From a checkpoint of a small transformer trained on Wikipedia.
Size: 10 layers, width 96, 6 heads of 32 (1 for keys and values), MLP 256 SwiGLU, vocabulary 1777, 1.51M parameters.
Architecture: RMSNorm before each block, rotary positions, untied embeddings.
Training: a variant of Muon for these matrices, 3055 steps.
Each number is 128 + 24 x the weight over its row's rms, rounded and kept within 0 to 255. Layers, rows and columns count from 0. The size above them is the row's rms in percent of the matrix's.

# layer 5 attention query, 192x96, rms 0.105, rows 0-9,32-40,64-72,96-104,128-136,160-168, columns 48-95
size [ 72  60  73  81  90  84  89  92  82 112  87  74  93  96  93  95  94 108 109 102  76  91 101 113  86  93  98 104 101  79  90  86  81  71  91  89  88 149  91 100 116 104  92  93  96 106  91  59  72  85  80  63  58  65  85]
[[165 126 135  85 141 128 118 124 113 194 114 144 146 120 131 124 130 127 116 113 143 123 140  95 118 146 137 153  99 134 140 130 135 129 137 148 132 143 166 125 122 118  95  87 113 109 160 172]
 [103 183 156 124 144 113 100 110 149 119 148 140  80 146  96 145 157 111 125 117 139  98 135 123 120 128 100 136 121 150 142  79 129 134 102 150 162 100 129 135  94 106 113 176 174 147 137 118]
 [124 108 120 132 160 130 150 137 141 151 132  94 160 141 139  93  97 118 136 111 171  75 160 111 120 165 151 122  77 121 175 131 148 116 165 133 116 128 159 154 119 124 116 140 139 112 130 131]
 [147 144 145 151 155 146 142 126 141 146 146 149 164 125 119 121 150 119 108 101 153 104 117 111  89 112 171 120 108 132 126 149 115 110  76 153 103 111 141 155  93 103 129 115 143 137 106 139]
 [128 139 153 138 100 123 143 166 141 144  99 138 143 162 126 154 126 137  98 101 141 120 129 152 137 168 149 107 152 153 145 137 129  98 136  83 162 133 115 184 111 120 131 164 107 135  86 102]
 [187 124 128 180 145 147 105 132 132 143 114  98 157 103 114 135 115 126 128  99 119  81 160  93 132  88 133 100  57 141 122 168 108 139 136 125 154 130 111 111 121 104 137 151 107 136 129 151]
 [130 107 161 161 103 112 131 150 134 118 106 158 109 173 124 157 126 146 134 159 113 119 130 118 107 144 157 134 105 134 130 142  66 112 126  96 122 115 152 117 155 112  82 125 118 141 130  86]
 [125 127 128 100 139 125  87 116 111 107 119  93 108 107 147 154 143 131 135 139 119 144 129 147 115 148  98 139  93  88 159 117 181 126 134 111 150 142 107 111 147 117 146 153  55 170 116 146]
 [126 144  95 149 103 131 139 155  99 112  79 111  90 142 113 106 111 151 103 147 122 110 133 114 178 147  94 129 160 150 137 152  79  83 118 141 146 110 141 130 154 161 164 143 142 150 133 136]
 [128 154 127 118 156 105  85 134 145 120 107 131 138  83 108  81 126  85 143 109 131 139 142 192 113 109  95 115 127  82 118 124 122  92 153 100 129 151 128 118 171 124 111 168 159 141 144 111]
 [145 159 140 118 163 142 119 146  96  92 127 141 142 135 109 107 136 133 147 140 160 136  79 115 103 111 153 128  99  77 119 135 113 139 183 149 117 122 134 142  91 105 136  76 149 148 138 139]
 [141 118 155  78 121 146 125  76 126 142  86 146 133 157 140  98 165 118 135 111 124 113  95 110  77 111 141 163 136 121 153 130 116  93 111 174 126 139 123 160 168 130 128 123 141 142 158 154]
 [185 122 150 120 133 165 140  94 132 114 119 114 128 122 124  82 140  73 152 130 130 122 144 124 129 102 130 112 108  90 152 130 113 123 148  84  98 150 164 125 107 132 145 113 168 106 105 158]
 [179 123 120 122 153 106 143 147 126 132 107 132 140 106 122 152 155 145 167 157 128 119 152 106 118 126 158 162  76 132 108 164 115 147 163 164  77 111 125  96 106 111 107  92 108 136 148 115]
 [103 143 134 148 124 108 118 127 112 158 132 151  95 161 148 129  85  99 144 110 113 152 115 112 160 147  95 113 162 127 106 131 149 106 129  82 143 132 111 130 166 103 153 161 131  79 108 118]
 [186 131 147 120 139 171 163 117  96  92 113  86 145 106 112 117 152 119 131 116 118 102 161 126 151 111 144  84 125  91 116 133 104 149 139 144 120 146 151  94 124 156 120 130 110 173 120 147]
 [175 119 116 125 124 138  86 125 119 145 117 146 123 118 105 123 115 104 117 124 103  85 155 112 146 139 114 119 171 113 157 123 114 139 154 138 124 105 138 161 191 148 117 105 168  89 149 113]
 [136 120 110 143  92  98 100 123  85 129 139 119 105 123 132 151 141 147 156  95 106 132 136 121 121  97 101 142 164 141 152 115 156 124 102 109 118 119  84 180 208 110 139 141 106 139 129 113]
 [ 84 157 126 165 126  90 113  95 115 194  96 113 113  85 118 166  93 116 140 123 141 137 118 121 107 139 123 126 118 159 130 127 126 158 127 112 139 171 108  93 151 108 141 160  87  70 160  99]
 [ 98 147 131 130 155 109 141 112 147 101 175 127 151 111 146 173 123 120 152 137 122 128 108  96  93  95 103 139  99 126 123 127 133 112 158 150  95 120 136 102  78 136 126 131 172 192 114 117]
 [ 96 130 108 127 115  88 136 118 125 121 152 145 138 132 127 149 105 135 130 153 173 116  82 176 123 121 101 150 122 129  89 131 113 133 128 160 138 126 126 109  96 147 128 129 141 188  84  86]
 [117 125 125 132 163 122 108 108 119  71 154 128 147 125 128 147 101 143 108 158 147 170 119 119 140 120 133 106  91 124  81 128  94 189 152 149  84 103 147  72 152  93 145 132 165 122 108 126]
 [101 108  96 126  99 138 122 130 130 149 165 130 117 161 131 129 152 149 131 170 122 102 132 128 104 125 145 126 114 172 124 179 133 158 111 167 134  97 124 107 132 155 105 133 116 157 135 127]
 [130 145 128 126  85  97 137 127 125 102 145 111  91 102 145 122 122 116 108 101 127 140 138 153 132 134 135 139 185 160 162  75 133 168 125 131 155 111 130 162 151 130 115 154 109 115 138 124]
 [132 104 130 136 127 144 116 122 128  94 162 144 124 145 101  77 146 140 168 144  80 156 118 171 116 135 128  82  55 113 141 147 112 112 149 101 138 167 141 112 142 124 126 128 114 146 133 163]
 [ 97 119 134 125 118 142 106 132 114  97 136 177 126 108 165 172 150 141 129 106 164 135 146  79 125 133 132 152 135 183 136  93 130 127 126 162  93 130 112 191 100 130 124 118 115 147 117 105]
 [133 128 127 125 136 105 114 156 132 144 106 187 116 142 120 116 105  93  90 148 162 137 134 137 124 109 121 147 128  83 179 115 146 121 127  43 141 127 104 122 151 133 155 137 127 107 134 127]
 [111 127 146 181 107 116 160  82 130 176 173 105 155 144 123 101 152 118 147 142  84 169 168 143 156 115 136 137 139 117 104 107 121 132 115 117 143 132 149 137 161 128 160 133 143 130 119  80]
 [121 156 116 130 134 133  99  94  83 102 168 128 138 111 135 145 115 105 139 165 130 144 169 159 108  88 148 170 102 110 120 167 132 130 152 105 130 107 138 142  97 156 156 119 177 168 138 118]
 [138 130 141 181 115 149  83 125 159 144 113 125 108 108 111  93 168 107 167 149 132 111 123 141 101 114 104 138 110 125 118 122 115 148  95 144 124  81 128 120  94 144 115 156 135 154 125 105]
 [ 93 131 137 117 136  96 137 110 123 122 138 131 125 152 118 118 103 123 155 150 149 164 168 131 142 143 136 117  96  82 101 147 122 131 153 123 128 134 151  87 145 157 130 110 174 138 103 141]
 [152 144 101 122 174 123  94 122 101 131 144 153 164  72 159 157 141 133 157 151 148 161 140 127 130 105 164 177  97 127 149 183 136 149 130 129 113 131 124 148  93 135 123 164 184 143  95 116]
 [124 103 160 134 115 155 146 127 116 154  73 118 113  92 124  80 140 171 108  86  92 103 106 155 138 154 107 117 131 142 128 135 113 139 144 117 131 150 135 137 139 122 111 123  96  99 127 144]
 [101 157 112 142 149 139 125 131 126 117 163 173 111  99 122  91 124 134 151 140 108 198 121 140 150 144 147 123 156 134 128 113 115 113 145 124 139 100 117 140 100 143 130 109 169 171  96 153]
 [127 152 123  81  98 108 114  77 162 125  97  97 123 105  85  99 130  80 145 169 127 137 104 129  87 138 117 102  92 127 149 121 132 122 136 120 136 133 120  78  97 114 144 144 134 148 109 160]
 [157 115 156 144  99 193 130 143 122 142 156 158 167 140 111 106 168 133 149 109 106 109 119 137 139 152 112 127 146 144 135 104 136 106 117 112 136 155  89 143 168 130  99 140 132 127 116 117]
 [137 138 128 124 110 101 132 148 162 120 142 150 152 130 112 151 168 124 123 167 123  95 118 122 148 122 126 133 131  99 117  85 158 167 154 159 140 153 134  93  95 113 149  95 124 144 147 123]
 [129 118  89 140 128 100 127 111 133  83 129 119 129 141 116 138 127 133 115 137 169 147 114 143 151 132 139 119  95 113 130 125 127 125 161 140 116 133 123 119  63 124 169 141 175 182  79 146]
 [130 127 109 141 115 129 182 113 156  99 141 148 114 106 127 153 151 135 128 135 127 117 117 123 167 155 168 121 178 118 134 139 135 147 168 162  99 128 130 119  69 151 133 140 167 158  80 168]
 [148 126 147 157 110 149 127 143 147  91  92 114 112 165 150 150 127 154 125 156 158 144 148 131 148  87 136  83 105  93 135 120 102 109 159 137 130 128 135  97 122 142 126 140 148 152 125 166]
 [ 95 131 104 150 154 143 133 115  84 124 127 163 159 118 107 109 122 116 142 160 122  92 126  98 101 141 142 149 114 149 130 181 104 133 132 140  94 118 152 146  88 152 145 153 163 119  95 126]
 [ 95 173 152 156  81 104 144 149  99 153 159 139 123  73 133 127 114  96 149 124 107 110 115 143 111 145 156 136 123 142 156 113 142  97 128 110 131 107 100 128 147  73  86 145 165 111 151 112]
 [120 105 143 155 142 177 175  94 130 115 138 152 123 161 107 148 116 108 126 114 136 128 132 101 125 152 106  87 146 148 100 117 114 163 118 117 129 118 151 146  81 153 160 121 129 130  74 193]
 [134 109 116 189 144 129 122 118 137 112 153 129 124 114 126 142 122 131 139  92 124 129 135 147 131 139 122 148  94 134 156 129 142 102 139  98  93 116  94 107 105 126 108 143 136 109 110 148]
 [ 96 164 141  94 165 129 107 109  89 147 120 121 143 152 117 160 137 138 184 137 136 114 108 114 108 119 112 123 136 120 134 105 121 115  97 101 169 125 126 135 185 129 115 136 108 108 163 149]
 [139 135 128 103 107 130 110 152 118  96 141 138 152 167 103 150 102 123 137 109 120 123 151 161 197 105  97 169 122 187 138 131 119 140 127 167 148  81 129 124 163 114 105  99 151 112 125 130]
 [115 150 138 136 169 137 134  98 116  91 144 136 198  99 145 138 113 121 161 139 143 170 106 136 153 119 132 137 126 128 149 161 146 146 160 153 118  99 121 142  96 135 140  67 133 179  92 136]
 [ 89 107 135  86 115 126 122 161 132 136 145 160 137 144 149 133 124 141  41 153 117 136 169 130 167 112 141 145 179 107 107  96 150  84 140 150  95  96 172 128 107 142  92 128 143 139  91 106]
 [154 157 120 122 159 137 122 106 103 103 127 122 156 109 125 112 116 157 125 127 131 130  98 139 109  75 158 158  98 116 110 136 116  66 123  88 137 113 113 110 151 131 146 117 158 164  68 141]
 [130 144 140 143 168 154 137 140 119 154 125 143 179 121 153 185 141 156 143 115 145 138 107 130 131  97 134 156  91 136 116 124 127 135 105 170 115 102 143 150 131 106 151  77 140 182 109 132]
 [134 110 127 131 103 118  94 164 108 146 120  97  68 141  98 129 123 100 117 110 130 136 116 103 179 161 115  99 148 116 121 121 128 111  98 104 172 162 120 106 156 113 145 139 131  92 157 116]
 [103 178 144 143 123 136 105 125 143 139 107 131 132  86 118 170 113 107 187 123 166 134  96 136 128 144 135 119  82 142 141 131 150 106 144 140 106 132 129 110 146 126 121 123 102 162 104 128]
 [107 180 123 141 147 154 122 149 174 127 172 128 136 116 142 110 147 121 107 126 127 144 127 105 130 146 173 154 136 104 102 144  94 136 135 136  96 137 130  87 107  78 111  91 154 112 133 132]
 [110 154 127  95 103 107 126 144 120 146  98 108  74 144  96  91 148 117 126  86 145 143 142 136 158 158 141 110 171 131 135 115 141 135 111 134 131 149 106 133 131 124  94 143 121 107 152 129]
 [150 153 147 159 122 121 163 104 118 159 157 115 171 133 147 133 146 141 128 115 151  94 135 119 139 140 100 133 141 170 122 126 124 129 121 128 123 157 128 131 135 132 146 166 101 124 125 121]]
# layer 5 attention key, 32x96, rms 0.107, rows 0-8, columns 48-95
size [ 63  93  77  98  91  89  94 102  92]
[[129 167 139 146 130  94 118 140 150 133 143 137 150 158 137 111 113 109 119 106 159 124 144 130 148  77 175 116 152 128 143 158 147  96 132 129 148 164 129 125 155 151 123 124 116 147 180 145]
 [109 143 126 152 153 120 123 102 121  78 150  82 149 123 169 135 107 100 126 157 180 141 168 111 169 118 134 115  95  93 105 141 136 114 162  93 143 148 134 129  82 136 161 114 175 157 112 164]
 [134 117 120 158 143  89 156 133 166 126 159 124  78 132 127 110  98 161 136 137 153 125 101 106 107 125  76 124 130 116 119  74 166 120 124 104 158 122 115  81 140  89 137 102  92 144 115 127]
 [106 151 127  88  97 107 142 137 190 119  91 140 115 171 130 149 107 136 112  96 155 162 119  85 111 106 121 107 119 111  79 162  93  92 147 168 138 120 135 111 133 125 147  93 129 164 171 131]
 [123  87 125 101  86 157 164 173  68 106 108  89 103 150 124 124 112 116 144 149 123 117  80 164 146 124  97 141 124 106 100 107 117 157 104 113 119 116 129  99 136 129 144 156 117 144  87 134]
 [133 105 134  90 143 134 143 157 119 117 146 116 133  91 134 120 150 119 109  96 100  96 127  77 116 152 153 169 149 187 160 140 107 137 153 180 136 127  90 154 118 111 140 117 140 128 119  76]
 [ 78 136 175 146  86 103 161 154 173 112 134 138 120  80 159 140 140 106 122 105 179 113 107 148 133  95 120 126 178 164  96 135 113 155 134 149 133 119 115 107 122 104 114 136 127 139 125 100]
 [135 152 138 104 128 150  74 109 151 150 116 126  81  65  85 116 139 123 142  95  91 138 127 167 163 168 114 125 136 124 141 118 148 170 144 109 129  83 107 143 138  92 138 115 130 128 126 115]
 [121 109 158 159 165 137 134 136 114 101 113 111 148 100 125 140 123  97 146 111 130 118  92 139 141 130 178 121 113 130 142 123 121 114 135  88 131 120 132 125  90 123  97 142 152  84 133 165]]